Each number is 50 + 10 x the weight over its row's rms, rounded and kept within 0 to 99. Layers, rows and columns count from 0. The size before them is the row's rms in percent of the matrix's.

# layer 2 MLP up, 960x320, rms 0.0946, rows 624-664, columns 0-39
101:58 59 47 42 57 56 65 52 59 55 42 36 58 40 62 46 62 37 66 50 43 42 52 48 42 60 22 37 40 65 48 47 53 53 34 52 41 39 57 37
066:56 54 30 37 48 51 55 62 43 73 46 42 69 58 46 62 48 43 63 23 29 46 51 29 54 57 50 27 30 71 43 42 55 37 48 61 50 58 60 53
109:58 36 47 58 43 62 69 52 47 67 46 39 51 37 67 42 30 55 61 51 55 55 53 41 66 71 54 37 42 58 49 64 46 46 45 44 50 67 46 39
102:39 51 38 72 61 46 50 34 59 54 50 63 61 57 59 52 31 45 41 52 59 52 64 68 40 55 45 66 48 54 34 45 63 49 55 49 39 50 40 54
104:40 44 43 55 60 49 62 50 62 53 46 46 38 62 46 56 41 40 68 40 49 60 60 56 77 42 59 54 41 51 52 61 45 43 42 51 61 45 54 48
128:43 58 44 50 37 49 44 35 48 67 42 35 39 56 52 66 41 42 58 60 57 48 45 51 43 84 66 47 52 47 50 30 69 48 60 64 56 51 47 37
094:65 56 52 53 53 67 57 48 45 80 48 39 39 51 57 55 37 48 41 42 58 56 51 54 52 43 43 56 65 53 54 51 50 52 39 51 58 56 46 56
098:59 50 49 34 33 37 58 40 39 28 43 39 64 44 62 36 49 44 49 49 49 42 56 68 49 47 53 55 55 50 51 52 61 37 24 49 30 49 57 67
095:62 51 39 52 75 48 56 53 44 57 48 50 71 39 38 38 60 37 40 37 61 64 61 57 53 69 44 51 46 71 41 41 58 36 52 59 56 51 59 54
104:42 55 51 72 57 69 50 42 49 44 35 37 37 54 53 47 44 56 44 57 61 52 54 49 77 56 44 36 49 41 43 65 46 23 38 45 38 61 37 53
097:54 49 65 39 44 60 63 28 48 66 64 43 44 57 29 50 63 51 48 51 52 45 61 54 44 53 42 54 55 47 53 45 46 44 53 56 33 50 34 44
097:50 56 52 70 33 61 54 47 49 51 59 46 51 37 52 30 48 55 45 47 66 56 62 55 46 65 58 40 49 51 46 62 56 34 29 36 27 55 54 51
104:33 50 45 36 55 48 49 55 56 46 38 45 45 56 39 55 32 49 63 44 50 40 63 50 53 38 52 42 45 48 60 68 40 46 51 46 56 46 51 50
098:58 56 57 54 55 44 55 43 54 56 39 32 67 14 48 56 52 50 51 55 52 44 63 50 44 58 52 38 75 62 48 46 35 42 53 55 46 65 51 66
097:70 43 61 53 53 50 55 65 44 50 55 51 39 42 55 34 57 46 43 64 58 46 55 34 68 45 61 50 61 40 51 52 59 40 59 61 50 35 45 54
086:47 56 66 50 48 48 59 57 44 50 52 65 46 73 29 47 42 56 44 48 26 62 41 55 60 57 62 50 45 46 64 59 32 27 52 67 60 48 42 60
090:35 49 54 43 43 34 43 56 50 55 58 53 45 44 50 62 39 29 62 47 67 55 51 37 55 46 32 53 72 40 25 72 45 54 50 57 59 45 46 53
098:50 37 26 60 57 44 47 39 63 55 50 42 43 66 53 41 59 46 59 42 46 61 65 54 49 55 41 46 63 56 63 56 48 56 40 54 43 47 54 32
089:54 59 65 54 56 62 46 48 50 34 29 34 35 32 51 53 55 40 53 43 19 31 48 48 64 36 52 41 69 58 58 65 51 44 62 47 49 47 45 70
101:61 47 54 62 66 49 66 51 35 53 53 41 58 46 62 34 40 52 34 42 61 53 69 45 37 52 57 46 47 54 50 69 65 39 51 50 38 44 55 41
102:57 50 44 62 30 58 41 48 54 44 61 69 47 43 51 58 36 64 39 51 57 56 52 61 44 75 57 50 53 50 54 70 54 43 50 64 64 36 54 62
099:48 59 45 31 54 59 47 41 50 31 59 45 49 48 55 52 45 40 54 38 48 43 39 41 53 55 46 47 41 44 47 61 66 41 50 52 32 48 36 48
106:65 53 53 48 44 42 66 49 43 54 32 59 45 40 51 61 46 31 60 53 45 48 55 50 34 42 34 58 68 29 56 45 57 58 43 57 58 51 44 28
104:50 46 52 43 51 52 69 67 30 62 62 53 41 56 32 44 51 59 49 33 63 28 65 53 51 44 35 74 47 43 37 50 63 41 50 53 47 43 56 66
099:50 42 51 61 54 51 57 59 46 53 39 27 48 45 64 32 53 35 47 46 65 55 66 59 58 58 56 43 35 53 36 54 61 48 76 49 46 44 40 40
097:55 54 52 54 49 49 42 57 55 42 44 40 69 43 28 46 57 47 41 64 44 57 67 48 57 50 43 54 42 65 54 70 47 33 37 46 35 48 54 53
107:54 49 41 39 64 64 67 59 37 60 49 50 49 52 74 54 52 49 41 47 45 50 67 49 63 40 42 48 42 71 52 48 69 40 61 58 61 35 57 42
100:40 51 67 47 35 51 65 45 49 43 46 22 52 67 54 66 47 39 75 54 63 43 64 50 48 46 45 56 44 63 68 41 43 62 41 34 39 38 59 53
102:40 44 46 39 42 43 52 42 60 50 47 46 66 54 36 66 71 58 44 60 57 48 46 53 61 35 53 38 51 49 42 51 41 59 45 62 36 62 46 62
100:53 44 52 56 30 31 44 42 48 47 44 32 59 34 60 48 37 49 37 40 50 53 55 65 49 61 53 48 47 47 70 63 59 55 35 44 50 46 46 37
092:45 49 49 49 31 65 37 50 51 58 66 39 48 43 49 44 50 55 37 50 54 58 39 53 61 68 63 58 37 48 48 47 65 24 50 58 64 51 55 47
102:56 53 75 32 55 49 54 50 53 37 40 44 50 43 54 47 47 41 54 52 74 59 32 62 66 28 47 62 69 42 46 45 52 45 47 59 35 59 56 63
092:30 41 52 15 48 49 55 33 62 52 57 35 38 46 54 41 60 56 68 50 52 48 56 39 50 50 46 42 31 36 52 46 79 41 56 44 64 47 43 55
111:53 50 43 52 48 39 40 63 43 40 35 32 52 21 58 30 55 45 28 64 53 59 42 38 50 54 57 61 29 45 31 62 70 56 47 49 51 42 41 61
077:28 54 44 57 47 40 52 51 45 63 57 57 39 45 45 45 53 42 41 42 50 41 50 61 59 52 48 61 45 49 58 56 37 44 44 51 53 56 50 47
096:64 40 37 47 58 61 34 43 58 77 53 34 48 62 53 38 48 54 34 44 55 54 38 50 33 49 29 39 64 68 58 58 46 58 44 45 45 58 60 47
097:40 31 55 58 58 60 55 50 61 54 56 44 46 35 44 64 41 40 69 50 51 49 46 47 59 52 42 46 43 46 62 38 38 40 41 39 54 64 59 25
110:67 54 36 45 49 59 73 32 55 58 53 33 45 43 61 59 47 48 58 45 49 53 51 40 48 54 49 48 61 58 53 49 51 66 56 46 54 50 62 46
110:49 39 52 48 65 43 43 44 44 56 22 55 48 56 56 38 44 52 55 54 55 56 46 48 52 50 50 44 62 62 50 63 63 40 44 48 25 51 50 37
103:51 47 51 41 54 37 52 56 50 44 52 51 29 42 84 65 49 50 39 40 56 35 48 56 44 60 38 57 49 41 51 52 57 58 69 69 53 55 38 69
091:62 49 59 47 49 52 44 56 36 69 46 58 29 43 43 34 51 61 43 42 66 52 57 51 51 49 47 48 53 48 44 52 47 50 39 60 39 57 46 59
# layer 2 MLP down (transposed), 960x320, rms 0.0319, rows 624-663, columns 0-39
107:64 36 45 54 46 47 40 40 52 46 56 60 53 45 38 41 38 54 52 54 47 60 34 41 58 34 61 51 56 28 52 51 56 44 53 61 55 60 49 67
078:47 45 42 52 59 46 48 53 58 39 53 50 44 43 66 53 49 35 38 60 49 46 39 45 39 50 36 47 72 65 65 62 58 43 52 42 50 48 53 41
115:46 67 39 29 54 40 55 46 44 47 48 45 60 59 42 50 53 49 49 49 43 43 56 45 52 38 64 51 49 34 50 43 44 53 51 60 54 27 52 53
100:52 43 46 50 33 41 49 65 47 57 31 25 33 40 36 55 33 73 54 40 45 57 54 42 49 60 52 45 49 47 59 55 42 52 33 73 51 47 51 40
092:57 49 58 53 27 56 38 34 49 68 55 62 46 44 59 54 48 69 42 36 69 35 48 50 42 72 57 49 48 51 29 44 40 67 58 49 40 37 43 46
122:44 32 45 61 58 48 60 43 49 46 56 44 41 46 50 54 54 51 47 50 51 47 39 54 50 47 38 57 47 45 55 53 36 57 59 47 53 42 45 48
114:50 50 37 49 57 55 55 49 37 39 28 44 57 22 47 66 41 59 68 52 35 52 51 47 38 40 42 35 48 46 47 50 66 56 43 50 43 41 34 50
095:44 33 54 54 63 48 36 56 63 71 53 54 41 52 56 49 44 35 48 42 38 44 47 34 43 45 62 63 47 50 40 18 58 59 61 37 73 48 49 49
094:46 44 41 43 56 77 47 42 55 40 42 36 59 37 41 44 50 40 63 54 50 45 43 61 55 67 42 53 38 41 47 54 50 46 51 48 66 56 51 57
111:45 50 40 42 35 37 61 29 49 43 68 47 54 50 34 57 38 55 40 47 54 62 58 40 29 46 48 48 50 49 58 45 53 61 49 46 63 36 57 46
092:44 52 50 69 37 38 63 58 38 48 45 57 50 35 74 54 53 53 53 39 48 53 57 57 49 33 50 43 45 40 39 68 33 39 43 41 48 57 67 64
108:55 54 51 34 55 32 49 44 42 43 45 34 42 56 56 59 34 51 61 35 57 46 70 51 52 31 47 44 46 47 55 28 47 60 43 64 64 11 52 39
102:46 38 40 55 49 56 49 42 41 59 46 59 55 48 50 42 63 39 76 39 26 53 48 51 59 45 44 68 58 49 50 36 40 46 80 65 32 54 56 75
085:43 40 44 48 32 32 59 55 58 46 44 57 35 71 48 57 52 40 44 34 48 67 31 43 74 37 55 55 24 40 49 55 53 51 47 38 55 48 53 43
100:57 48 57 55 42 56 45 29 44 43 55 58 52 37 48 39 55 41 68 40 57 47 49 47 36 59 47 68 43 57 52 55 53 43 47 69 49 63 55 56
084:60 48 57 49 57 40 54 54 66 50 48 60 58 34 44 55 37 53 61 49 68 47 43 48 43 59 57 53 53 59 52 47 50 72 40 28 46 47 54 60
087:56 70 49 64 60 60 61 58 58 40 55 54 39 52 54 59 62 51 57 36 51 42 40 57 28 45 57 45 36 44 49 38 57 37 58 58 46 41 34 63
105:57 72 40 48 46 51 46 48 56 74 36 21 49 36 52 58 55 57 55 51 57 40 45 46 44 49 72 61 39 46 45 42 61 46 52 42 66 46 59 51
103:50 55 55 55 48 59 54 42 45 65 50 53 43 67 43 37 61 64 55 57 61 51 65 54 63 43 28 65 48 46 62 41 47 56 58 53 64 41 55 42
104:45 52 56 52 53 45 53 58 43 38 51 65 43 44 50 38 41 62 43 57 44 59 39 45 59 55 49 45 55 49 46 42 44 80 60 37 45 50 53 44
099:46 35 50 60 56 61 57 45 55 50 48 50 58 47 68 58 50 51 60 59 35 39 63 37 52 39 54 51 49 61 61 55 49 57 52 28 47 56 52 42
097:35 49 42 62 45 47 50 48 52 59 60 70 51 39 50 41 54 50 50 51 45 54 43 52 51 56 39 45 68 49 54 43 62 51 59 48 48 39 53 62
108:41 56 60 41 56 60 29 42 64 59 67 55 53 45 48 39 45 64 68 36 57 52 59 48 50 49 44 63 58 50 52 56 46 42 58 48 28 37 48 44
110:53 49 57 52 51 55 51 45 52 59 31 47 49 34 55 54 54 69 39 59 38 51 53 72 50 43 41 34 42 54 52 39 42 58 50 33 72 63 22 20
107:37 38 53 72 48 44 68 52 52 59 49 39 29 52 43 68 45 27 49 56 47 51 75 51 47 41 59 43 53 47 61 35 80 53 35 41 58 48 46 42
094:47 45 48 43 45 40 60 51 57 45 47 38 46 72 59 62 65 64 32 32 54 60 47 52 42 66 58 64 74 44 43 51 39 49 49 31 59 58 49 57
113:43 47 37 42 59 51 30 35 62 21 24 45 47 46 50 51 39 42 28 39 42 41 56 56 60 52 57 53 49 56 43 43 56 64 39 51 64 56 41 47
090:61 49 46 48 60 45 63 54 40 47 44 60 42 41 59 49 53 49 22 43 42 57 41 43 47 37 56 50 55 42 41 74 44 43 50 56 56 34 36 64
095:41 60 55 53 58 38 46 65 44 55 54 65 35 36 47 31 42 38 46 49 54 54 43 68 54 35 60 44 31 39 47 33 37 48 42 47 34 45 47 41
101:33 47 59 36 43 64 61 52 45 50 42 57 30 34 47 55 58 44 52 53 59 42 43 40 36 68 57 32 46 51 58 40 37 57 39 36 74 39 56 55
097:53 42 55 53 38 49 31 36 64 65 45 61 59 47 53 39 51 41 61 54 38 45 45 54 58 36 45 53 60 56 43 53 42 61 52 46 52 57 36 54
105:68 52 36 64 41 43 43 53 41 51 55 46 43 50 55 48 41 45 52 55 46 42 59 41 51 51 49 47 60 43 69 40 43 61 48 46 40 32 58 46
098:55 36 48 43 33 17 45 54 39 61 45 53 53 60 39 72 52 58 39 53 48 54 73 46 41 60 49 56 46 37 61 30 32 55 42 61 57 44 56 58
104:42 47 54 49 55 44 45 24 55 61 70 62 41 64 39 69 46 46 36 46 35 46 51 56 57 57 44 54 43 58 57 47 55 64 61 55 48 52 74 41
079:52 39 48 55 39 45 50 54 52 48 59 56 50 51 55 69 48 47 59 78 40 50 45 55 44 37 37 52 49 54 61 51 55 55 21 63 40 69 41 52
090:70 66 52 44 51 48 56 49 48 21 49 56 50 60 64 56 53 30 49 65 58 72 56 56 57 65 61 53 44 50 66 54 26 44 57 73 50 63 60 53
093:62 40 72 52 41 44 42 54 48 35 40 40 56 58 39 59 38 52 54 48 67 70 46 53 47 54 38 61 62 44 48 47 56 51 56 62 50 47 37 56
110:70 55 61 59 63 52 59 57 48 56 64 36 37 50 38 48 49 61 41 55 40 57 56 60 49 61 27 47 32 57 65 48 56 50 50 63 70 56 40 56
114:54 46 43 55 57 51 50 34 43 67 62 45 60 56 45 58 47 54 48 60 54 48 50 46 42 44 46 48 52 59 50 52 52 65 62 47 52 36 75 51
096:55 55 50 62 67 43 57 50 60 41 42 49 64 63 49 29 58 49 55 60 45 61 27 42 56 57 55 38 56 58 45 43 56 41 32 46 40 38 58 44